config.toml
n_layer = 12
head_dim = 64
d_mlp = 512
activation = "tanh_gelu"
norm_place = "pre"
parallel_block = false
init_std_up = 0.0767
init_std_down = 0.0767
lr = 0.00683
weight_decay = 0.0
decay_fraction = 1.0
decay_shape = "pow"
Each number is 500 + 40 x the weight over the matrix's rms, rounded and kept within 0 to 999. Layers, rows and columns count from 0. Numbers have three digits each.

# up: layer 2 MLP up, 512x128, rms 0.0767, rows 219-229, columns 0-127
# down: layer 2 MLP down (transposed), 512x128, rms 0.0766, rows 219-228, columns 0-127
up219:523495522515455517501498489506547481514536462488540508525443482583498459485548522467511507502494467491472494410575537437512465541425501545477500484498529479436525452519491462529526542582512464486504523484502466395552557486518528472446492419464503546511516523517522490450453519471452495514447531514484562471541497515512485499519491541519479485500532509462497553550508514517433498478526
down219:444479476527569534498459476497459509482553425475522590473456519481431447565477522521452569490570514507467507543499505491458525526521560493531451494435481481468449474498544501494494510472520544460437526507517509517511534492457539538560504529496464534526458489515478486516503486519490447545518479513495442525477530542426539578472481461534516519493484508512467445490499540496559485522524
up220:536552487467530482492494462535516493414485442586534511499503530489513518500483495501547506499416439546492534568497493496527503540503507521459538536531459557487495478470499491493565436558483408435504530469554484639554535484473525485523497516537538528544502415543507477530501547500498551491513517494488521548519481505535484481399472527544418508491532472522507495518489491416483488525470
down220:475506498439495559431416478439404484498531524546419435428468469504469526526549538424440483509573417602502483552484482568476477527521419494454546524504488502471494487551469509477516507485432492516495557515472502457546482501497517537539504498505500465479478449520488559524494531490507507542492563458543531463500481474478476491493501563498563537498518593480486471511482502491528494501478
up221:513561453527467550494520563503491515454438499486585526528543484459580468546558526534442568461500459535420525498492410510491457479476521482544492441516446474472536510461462599509551442543486453488545476531476497505558555458577404493539534466485497475485474517514475494580490572477538486513490520514506420468505469503483434522455537548492584483461496494515525528400513507501565425500470
down221:577484493499478515548561481430561484582550507545494564501535487473430556456465492554459545498493551583514595443472431520549563434501491530457473498444511604474460491472528589488439498485563498556475468498479510524521487501388538517490473538496553543481518505444464487504465494391465558541522460471514540504493489434487477568501455467594494487500477417488527460499512437532488520491478
up222:533566524480555510469494470564531495444418521454460526541502526533493602474492431483505532560576466452486474455421497510554472560463499495505502409471435523460484557523522439500572473491488522541522563505532516459560489462535440524555546510490478324468522666522517502529500549523477455475459608511452461474579563483462540515481483510477544476365526497415494483538460509453469501552395
down222:499454423453534448576538453557435533508548538528498521523417441545422564599487543519530531541515615486506505434497540513530558405493510521590514480549423464565670554502559481450555429467539539528488603420501453559544515430498519500543545497536526457495513451497524476471565534573458500533505511530464463523605517455490531493372508508472515505511510566496521498479494522498496476485477
up223:474527491535502512469524518490494459473469550549533510533546481467461481469484511463460481508518545447455568450494547541512406503529498541490493554436481534493465432504536506536493437462477476452529488496443489519506502531529530492506526439477536521474482502525467513448533569553456514507478474534540476500517542518516477459526510482508444492421557532524526493549509509490488491545497
down223:532452465521522481498476569515481505551522483448467512458539458491534582550503540410468511555530470474452497484549532492471490533551482507495522531506479594518496532447546474583505484501586474555465482466487451522531544528476446470518507534519410490464453517467473423515480525459573483584446533487522477521453473530466553484504483501526531478472584524525497529467519451471502498550486
up224:430508503544564444473544498430494494565502474469471529513506452467545517575477520513525503539514477430492523473517502488474487413544500519523529480504474486461492471478516484525526543512412492506486472496528480501509467505450525530495551462454482504501439602575489529539500503531403547586517545492522507502489618486450443483492476454435570486465498443469563460452564498497490530488439
down224:484548455499451503457504531505441463529450516524512485514476549472561535444461572442540524543494511498530484511476549537477524521471470482481434517537583495515499451600494494500479501486455556544492389445456494557537494565472484478534517536532507535476459446476468526476531476524534539507469441492514500460493432488530565485549457473562510506515459572505519504379518535492461494536511
up225:544522469471529490488488460514503606492500499465492478446508480535526469512446523448509465506468418486510485557551490479530479421492490552480520471505506511528581556487525447533504498551485501465533462535529524519484480486492474469427523449489475440513470511481552559464534492515436474491514449442450462497488491513495535499400463485475502436531574500500494494455476464510463549449517
down225:487498491520432462583502543513489511567496464505527491463477484466467523477474477532497473486498509503554531517536539529512463507473497446519539494503521509505498519477456509496494483505458534508545486448496493490480536511517528491462500476477505491459448563529439490507535452529494544488532540493489537443436522582486488433536487466529542502508468524559543512453434477535489436474532
up226:556549510556530574513583505566471602460529467558464468502569473448535496579509541509501444496499545473507456461605420493464493507445500465536489442520441468443495531489494483539500511467463543533460597491472431418554503509565482502433530483505534489565546488446459576504553549502589555584509614481492575489402550577482506534429512452485490528531455506506484510398514527430420467416375
down226:506370485498525570522492530491468503536553510497496500456465508511410521459547491555438507567468531524530551567409507466516469585540538566506516466515401589527460493507425502482520446430457571491462470439417534538526452407431503439508440441560495532543522453480488360493521498537541521436533516483481414498548465505535538461492465499501479457467556551516531422482564482565501487543506
up227:580522514474524487448512534555477490513552497464519467609495515403489474497509417542518564507502545461550448466509481519460500443519536559521516465379512472547520541473465494561425527439466404472501472494484537548483517464521480475394567466548520516509492519592499469529480502528447536562536488482510560461479484512574494436472457510583469532516537462446485546525569474476428451488491
down227:484446529482489520493522593574482460440566543545507432465542515491483489478483498493467509562415519460540388466552521497539483502483509467545534483489530529457505436447456489528514475523483455505559439547512562564532557499491472517520521486494480484511535527488390532560519531500505495519479496431463516585466464496512503443430452473478467522527527606451394485487422488512475534517458
up228:475441465535491554533536443542553432426500414542520477508424381443513450529534508461468534495501541486543521425498512527630544435512469500522555561508448457412502488532566459511450654478481505526445494405499474504451523557553508454451526486510503439481517598497526493434505539504529437425456491560482535491440549577566496485510513456519515523591527536429489536547473596473442525464451
down228:499496426565468348545454442491419524481556477526501461533452391510436479507520535524439503506517532486493528444563474482479506466447553584497550455483471481382507413527523555410470489548486457585546466459562496568482524552494458500520480468475571550544418573512482429536518490543506503473628564556440469495449479482523454525504496581598525432521556527558520476364480464547537518526430
up229:567480573460550530547413556525532521495546531515556512533519542520453539529560445526530522516491524457481492453465554495461493509425467470497387536504519475432519508416521513496500526481554505520555552429504474486486525498446434473444461530557476538439479516468501519483455453539521524480527453519497472495537467491493475541530504464516457470483463473491497471467504464450506541563470